python train.py --rope_fraction=1.0 --attn_scale=0.125 --batch_tokens=65536
Each number is 128 + 24 x the weight over its row's rms, rounded and kept within 0 to 255. Layers, rows and columns count from 0. The size above them is the row's rms in percent of the matrix's.

# layer 4 MLP up, 1728x512, rms 0.0539, rows 368-376, columns 128-255
size [ 96  96  98 101 103  99  95 102 105]
[[119  85 146 132 121  65 160 150 146 159 175 113 134 122 167 189 119 134  97  99 161 116 167 101 139 141 128 105 154 132 151 120 125  69 103 134 108  95  92 138 135 117 124 149 140 136 165  98 150 155  84  72 110 131 137 148 107  85 111  89 137 160 102 142 132 125 161  95  97 134 105  91 147 130 120 124  78 178 154  86 135 160 111 101 114 150 138 110 133 120 161 138 101 162 125 148 156 152 133 134 156 137  83 157  88 131 124 143 121 129 128 101 132 107 120  97 103 193 114  90 135  74  97 100 112  94 130  99]
 [136 153 107 106 103  84 111 170 126 158 118 127  91 111 115 130 101 155  97 118 123  91 117 132 140 163 125 134 110 108 133  94  95 156  88 167 132 142 120 161 123 139 137 114 127 130 130 106 155 101 129 125 105  77 141 128 127 115 110 108 156 170 129 140 146 119 101 112 131 161 166  99 134 136 146 123 126 131 101 178 150 117 100 116 174 124 140 128  96 110 116 142 111 167 128 122 142 140 146 132 111 131 147 118  83 103 145 127 120 158 160 144  83 119 133 154 116 106 144 175  82 146 175 186 153 126 143 157]
 [157 152 157 144  92 192 169 137 130 120  98 126  98 120 173 135 162 103  97 133 119 186 104 109 121 109 124 139 141 150 127 128 123  88 145 161  93 119 140 123 144  89 144 122  71 104 117 172 164 104 107 167 149 104 129 155 117 149 109  89 128 135 141 224 124 119 108 129 108 130 134 137 114 124 168 140 138  86 143 127 122 106 118 140 109 132 147 138 131 154 121 155 136 160 134 106 172  94 117 153 164 151 198 135 165 112  93 130 153 162 121 101 138 151 175 137 148 126 125 138 126 135 135 128 110 116 125 121]
 [ 85 162  82 143  95 131 127  95 123 154 167  87 110 130 133 109 104 119 143 136 147 119 126 139 122 154  74 128 124 175 121 141 154 136 139 151 133 118 132 126 123 125  70 114 178 139 152 140 145 105  94 118 126 141 141  93 149 159 131 186 141 108 158  55 140 128  96 140 107 111 157 143 134 145 113 146 160  87 147 108  96 148 107 142  97  91  96 135 136 132 140 125 165 118 171  80 130  93  93  89 126  94 117 133 140 169 157 121 147  83 106 133 157 142 121 127 131 125 144 142 136 125 134 141 151 148 107 128]
 [169 104 145  99 126 146 135 142 148 135 166 113 126 109 130 118 140 137 138 115 155 161 143 165  91 125 147 120  77  94 160 155 164 149 158 135 119 149 165 130  93  93 114  79 116 130 155 131 148  89 114 140 150  71 117 133 114 124 152 153 145 106 129 118 148  98 160 108  98 121 182 138 107 147 109  99 135 152  86 131 129 151 136 112  90 131 102 124 128 145 157 113 192  97 105 149 110 113 169 133 133 131 145 115 143 103 140 128 131 151 123 134 113 112 145 108 119 163 161 117 146 138 123 164 150 137 132 167]
 [111 113 103 144 112  94 127 100 136 120 102 123 147 115 160 105 106  80 109 111 159 175  82 120 111 139 116 158 115 115 141 112 137 102 160 171 124 119 104 150 123 139 139  73 139 146 128  92 167 122 146 118 130 115 129 120  90 149 106 107 133 135 132 151 141 126  94 105 118  67 159 110 119 150 114 129  84 119 126  87 154 142 122 131 134 146 105  95 128 118 130 117 110 122 170 132 142 114 145 111 160 122 141 107 139 124 158 123 102  73 136 146 118 162 158 144 140 138 136 189 111 152 100 121 148 150  99 121]
 [144 142 164 104 147 151 112 103 123 105 115 143 145 114 153 144 107  86 112 143 140 116 101 139  96  76 101 131 149  88 145 164 100 144 122 115 104 151 168 134 100 109 156 120 135 108 110  95 117 133  74 110 144 196 122 145 145 143 114 128 100 128 123  93 162 173 120 127 150 146  89 116  73  73 130 128 123 100 144 101 106 138 133 133 112 134 100  94 143 144 150 111 153 153 115 121 136  95 163  90 143  61 118 151 143 132 148 130 101  81  75 131 155 133  55  93 170 159 117 133 160 107 112  89 138 139 106 137]
 [110 175 114 160 146 154 124 139 112 137 139 139 125 155 140 107  92 133 141 129  73 139 148 126 171 112 112 128  76 159 144 139 119 139 161 114 155 141 137 167 133 116 138 127  93 180 131 123 163  92 144 107 144 107 102 135 124 163 138 114 108 146 183 143  83 103 151 140 127 144 157 138 189 107 133 130 128 159 142 126 129 115 161 101 143 111 129 135 153 104 126 129 113 134 104 151 136 134 133 175 122 121 166 138  90 132 155 112 131 132 106 153 188 100 143 179  86 111 160 121 139 138 116  84  73 165 110 149]
 [183 113 144 117 171  99 117 123 164  66 115 116 127 138 149 106 102  93 154 110  90 133 137 135 128 167 113 132 137 147 101 121 161 121 165 112 121 150 109 111 179 146 128 153 150 129 163 134 164 112 151 145 119  75 157 131 128 166 117 131 136 125 120 161 141 125 131 130 155 154 131 117 115 123 120 140 117 123 138 104 126  98 132 159 123 151 136 135  77 156 129 147 159 117 136 148 118 124 113 148 184  98 128 117 156 148 143 128 153 139 114 107 124 142 171 128 139  98 156 130 126 109 124 137 118 133 183 153]]
# layer 4 MLP down (transposed), 1728x512, rms 0.0399, rows 368-375, columns 128-255
size [ 95  95 100 103 105 100  99 108]
[[160 148 131 105 142 123 170  63 109  99  98 120 162 146 111  92 138 145 106 137 159  56  91 125 113  92 131 157 115 110  82 113 139 155 134 167 136 127 120 107 148 115 136 139 118 116 115 187  95 142 137 180 133 114 127 130 131 141 130  97 126 109 151  80 101  57 144 146 104 163 116 163 159 151 143 136 134  86 161 146 130 112  72 101 106 147 148  92 124 111 153  85 131 109 113 156 113 133  89 140 147 139 120 114 161  91 129 143 136 108  96 109  77 117 111 124 116 136 105 192 138 151 121 126 145 116 145 123]
 [154 111  98 128  81 134 141 125 165 109 124 118 124 125 134 123 131 140 112 119 173 128 151 169 129 107 123 116  96 130  93 144  98  87 132 117  75 115  96 144 132 146 112 106 125  88 105 169 127 159 131 122 122 188 163  83 137 148 125 122 143 135 103 109  95 162 135 124 163 113 124 137 103 131 114 110 105  94 115  88  47 114 135 142 106 157 121 108 131 144 116 142  85 123 145 125 128 118 147 108 151  75 128 134  93 100 141 120  90 146 106 135 134 170 137 116 136 109 149 154 152  86 148 129  95 143 140 175]
 [ 99 112 127 117 116  88 139 117 138  82 137 113 125 132 156 172 130 160 107 104 119 106  85  92 130  99 110 148 145 110 149  93 119 111 184 130 149 103 149 142  93 141 132 148 152 137 109  98 110  92 152 112 124 138 160 151 124  79  96  91  99 150 103 153 149 159 152 101 156 110 136 133 124 166 112 150 175 151  96 115 133 160 105 111 104 115  97  79 132 164 152 153 142 110 155  93 130 159 132 100 113 119 122 122 143 103 127 116 105 128 119 157 112 143 111  90 143 135 103 100 130 157 130 115 153 153 124 139]
 [154 130 136 122  70 144 108 129 107 153 133 129 105 148 129 161 108 141 122  71 126 128 160 111 155 130 159 126  97  68 119 122 112 121 150 166 127 127  99 123  97 142  87 164 132 151 113 148 121 145  97 147 146 140 157 162  96 128 140 128 133 105 106 156  82 142 138 131 149 115 167 122 125 158 107 123  68 126 127 140 140 114 134 168 140 113  96 163 133 115  76 138 145 133 121  93 105 140 120 128 134 124 133 137 123 144 143  99 144 140 129 139  98 164 160 121 136 106 144 114 137  62 104 146 126 133 138 121]
 [134 136 104 113 151 154 119 121 108 108 134 148 102 146 142 156 117 115 142 106 162 150  94 137 115 134 168 150 108 141 139 161 119 122 119 143 138  91 109 136 160 136 141 162 158 105  72 119 145 142 146 120 115 115 119 120 136 179 119 126  93 138 104 149 123 113 145 147  89 122  98 143 153 133 140 113 148 200  87  95  90 145 142 124 117 141 123 149 151 137 120 133 126 127 164 128 120 173 138 166 135 170 108 134 160 125 102  97 137 144 154 121 153 148  97 103  82 116 155 145 130 127 174 108 140 109 159 137]
 [134 105  82  96 161 153 115 122 120 123 151  82  96 185 125 127 134 166  95 152  98 106 122 112 112 101  94 132 138 176 152 136 115 104 131 151 135 140 148 137 132 152 103 153 105 108 130 135 144 141 123  97 147 136 130 152 131 112  89 153 113 109 117 104 112 104 122 131 136 129 136 136 158 148 148 124 114 162 137 167 146 132 148 109 118 134 114 127  90 104 118 155 155 150 143 122 123 126 130 122 178 167 121 122 166 191 112 119 124 103 108  99 147 116 106 147 166 171 137 131 156 148 167 125 115 127 101 111]
 [116 110 143 121 153  79 137 116 121 168 124 151 107 138 142 102 180  61 164  74 121 110 144 117 141 131 137 134 108 102 130 114 145 149 173 152 126 132 107 172 155 102  90 121 124 174 136 110 134 178 150 142  96 151 142 125 153 148 156 152 121 106 160 149 132  77 117 148  72 121 129 101 172 162 127 156 127 124 119 125 136 157 158 136 116 121 147  95 140 114 149 140 116 106 160  93 121  98 161 136 155 136 140 129 118 114 103 142 145 165 111 162 120 157 145 149 109 126 122 106 133 137 124 148 120 152 106 122]
 [125 156 128 128 156 113 154 150 129 108 165 134 134 138 125 178 116 144  69 111  64 119 101 124 184 136 121 178 128  93 144 142 141 137 134 185 118 113 123  88 135  91 124 139 162 115 168 177  86 158  65 148  76  76 111 119 128 152 121 126 152 132 163 157 107 147 141 130 121 148 182 114 136 149 121 136 111 133 115  93 149 140 113  91 112 150 134 135 109 138 154 156 127 111 106 125 151 108 159 127 186 101 149 200  94 123 112 153  76 147 126 112 130 123 144 111 118 131 149 108 102 155 153 117 155 135 119  89]]
# layer 4 MLP gate, 1728x512, rms 0.0525, rows 369-376, columns 128-255
size [101 101 102 102 100  99 106 105]
[[141 113 145 140 114 193 146 115 141 152  84  87 137  80 128 142 151  95 166 157 127 142 154 162 130 120 144 126  98 124 116 108 103 123  88 100  88 110 108 114 111 108  87 133 156 129  91 127 113 145 148 117 142 151 124 146 132 213 148 142 143 124 157 157 101 113 141 115 116 162 122 117 113 117 107  94 108 138 123 106 111 146 123  96 118 150 148  81 106 146 145 102 122 115  94 107 153 118 145  97 148 130 122 110 114 150 128 158 140 103 108 103 161 145 159 101  91 144 161 112 137 100  89 120  53 125 114 121]
 [111 115 137 127 139  70  96 126 110  58 107 102 148 109 113 144 110 161 104 127 123 157 154 128 125 160 125 132 123 127 164  97 125 162 127 100 129 102 131 146  91 128 128 156 171 140 180  62 100 145 135 130 132 155 113 149 125 129 131 140 106  92 116 120 115 166 156 137 121 126 122 146 139 120 143 155  79 136  67 131 104 113 126 137 127 133 125 128 137 117 119 100 128 126 143 177 132 115 144 104  85 132 149 147 134 169 157 137  85 112 139 171 120 147 119 119  71 150 125 131 139 145 112 103  97 119 131 140]
 [155 127 136 107 132 153 121 130 133 137  91 120 110 142 124 172 126 128 109 156 122 119 137 133 172 159 137  99 160 112  91 134 125 126 122 119 130  89 124 110 122 136 204 139 122 148 102 103  97 188 162 139 129 121 159 146 128 123  99 133 174 134 107 138 106 112 141 136 120 113 147 131  93 110 162 144  95 127 148 131 139 134 139 146 140 173 151  93 124 145 170 129  80  94 138 171 121 153 114 127  80 112  60 125 190 101 131 132 116 130 101 146 109 140 118 135 119 113 119 105 140 137  94 100 146 106 127 139]
 [124 115 125 113 169 100 101 130 113 119  88 168 107 131 105 138 111 120  92 179  78 135 143 146 118 147 147 110 115 102 115 156 134 160 157 138  98 117 103  98  84  93 114 113 143 121 116 129 132 116 169 143 122 119 153 154 144 122 145 171 120 186 114 135 160 113 145 111 123 108  96 100 142  97  91 109 140 157 141 145 112 153 121 117 142 132 128 106 110 154  94 120 139 156 135 105 141 137 130 108 148 142 122 132 166 128 141 127 150  94 137 144 118 100 131 149 111 139 144  96 160 142 165 156 161 150 128 152]
 [106 120 110  75 124 145 142 115  91 124 153  98 125 180  95 103 119 120  57 159  50 138 103 131 136 102 120 120 127 155 128 112 142 123 109 154  71 109 118 130 139 109 157 174 134 147 125 175 159 183 197 134 161 164 171 163 179 112 135 116 108 117 154 127 117 130 179 140 134 172 122 124 135 161 129 135 132 135 131 129 121 111 116 138 142  96 111 145 165  92 114 140 129 183 152 113 116 139 106 117 161 151  97 148 108 192 129 115 123 160  93 119 113  92 125 121 158 148 110 132 124 150 111 147 121  93 146  95]
 [134 142 103 119 162 145 110  92 109 126 117 127  89 151 128 144 111 122 106 115  93  99 174 118 144 173 169 115 124 171 125 143 102 127 204 147 127 147 113 139 158 103 152 116 117 152 131 150 142 166 143  87 139 137 142 126 124 147 159  92 120 114 129 150 147 143 129 141 146 105 104 118 140  87 142 171 136 107 157 114 112 171 133  93 128 134 122 149 110 104 138 141 129 158 127 144 146 130 132 154 134 110 116 116 101 112  79 173 133 188 125 115 119 142 133 104  81 174 114  95 128 111  97 108 135 118  96  86]
 [145 109 132 147 156 119  77 135 111 137 126  80 138 141 110 109 159 129 141 125 125 115 163 109  62 148 142 114 135 151 121 117 145 136 130 159 153 126 154 139 124  78  93 130 152 167 116 121 120 111 140 122 149 125  64 145 164 133 129 178 131 147  61 117 101 144 143 130  95 144 144 125 145 124  83 124 122 154 112 116 126 149 125 111 133 177  71 145 147 142 129 165 131 132 105 144 132 164 116  72 113 124 128 158 115 169 144 120 138 195 129 153  97 133 110  84 109 123 141 148 149 126 144 103 153  99 157 174]
 [115 118 148 159 119 128 114 119  86 150 142 104 126 112  95  96 154 152  98  99 136 137 109 114 140 142 115 119 126 122 174 137 121 122 127 124  77  81 128 142 144 132 142 132 130 134  91  96 127 131 166 136 141  94 140  90  97 161 178 151 124 148 104 134  73 123  97 161 126 103 127 118 121  74 148 115 142 109 127 124 144 125 149 141 109 117 117 130 100 140 148 175 118  83 100 166 127 153 119  98 162 120 122 131 139 101 165 150 155  91 117 163 139 131 120 145 134 138 117 114 218 134  98 110  81 127 168 143]]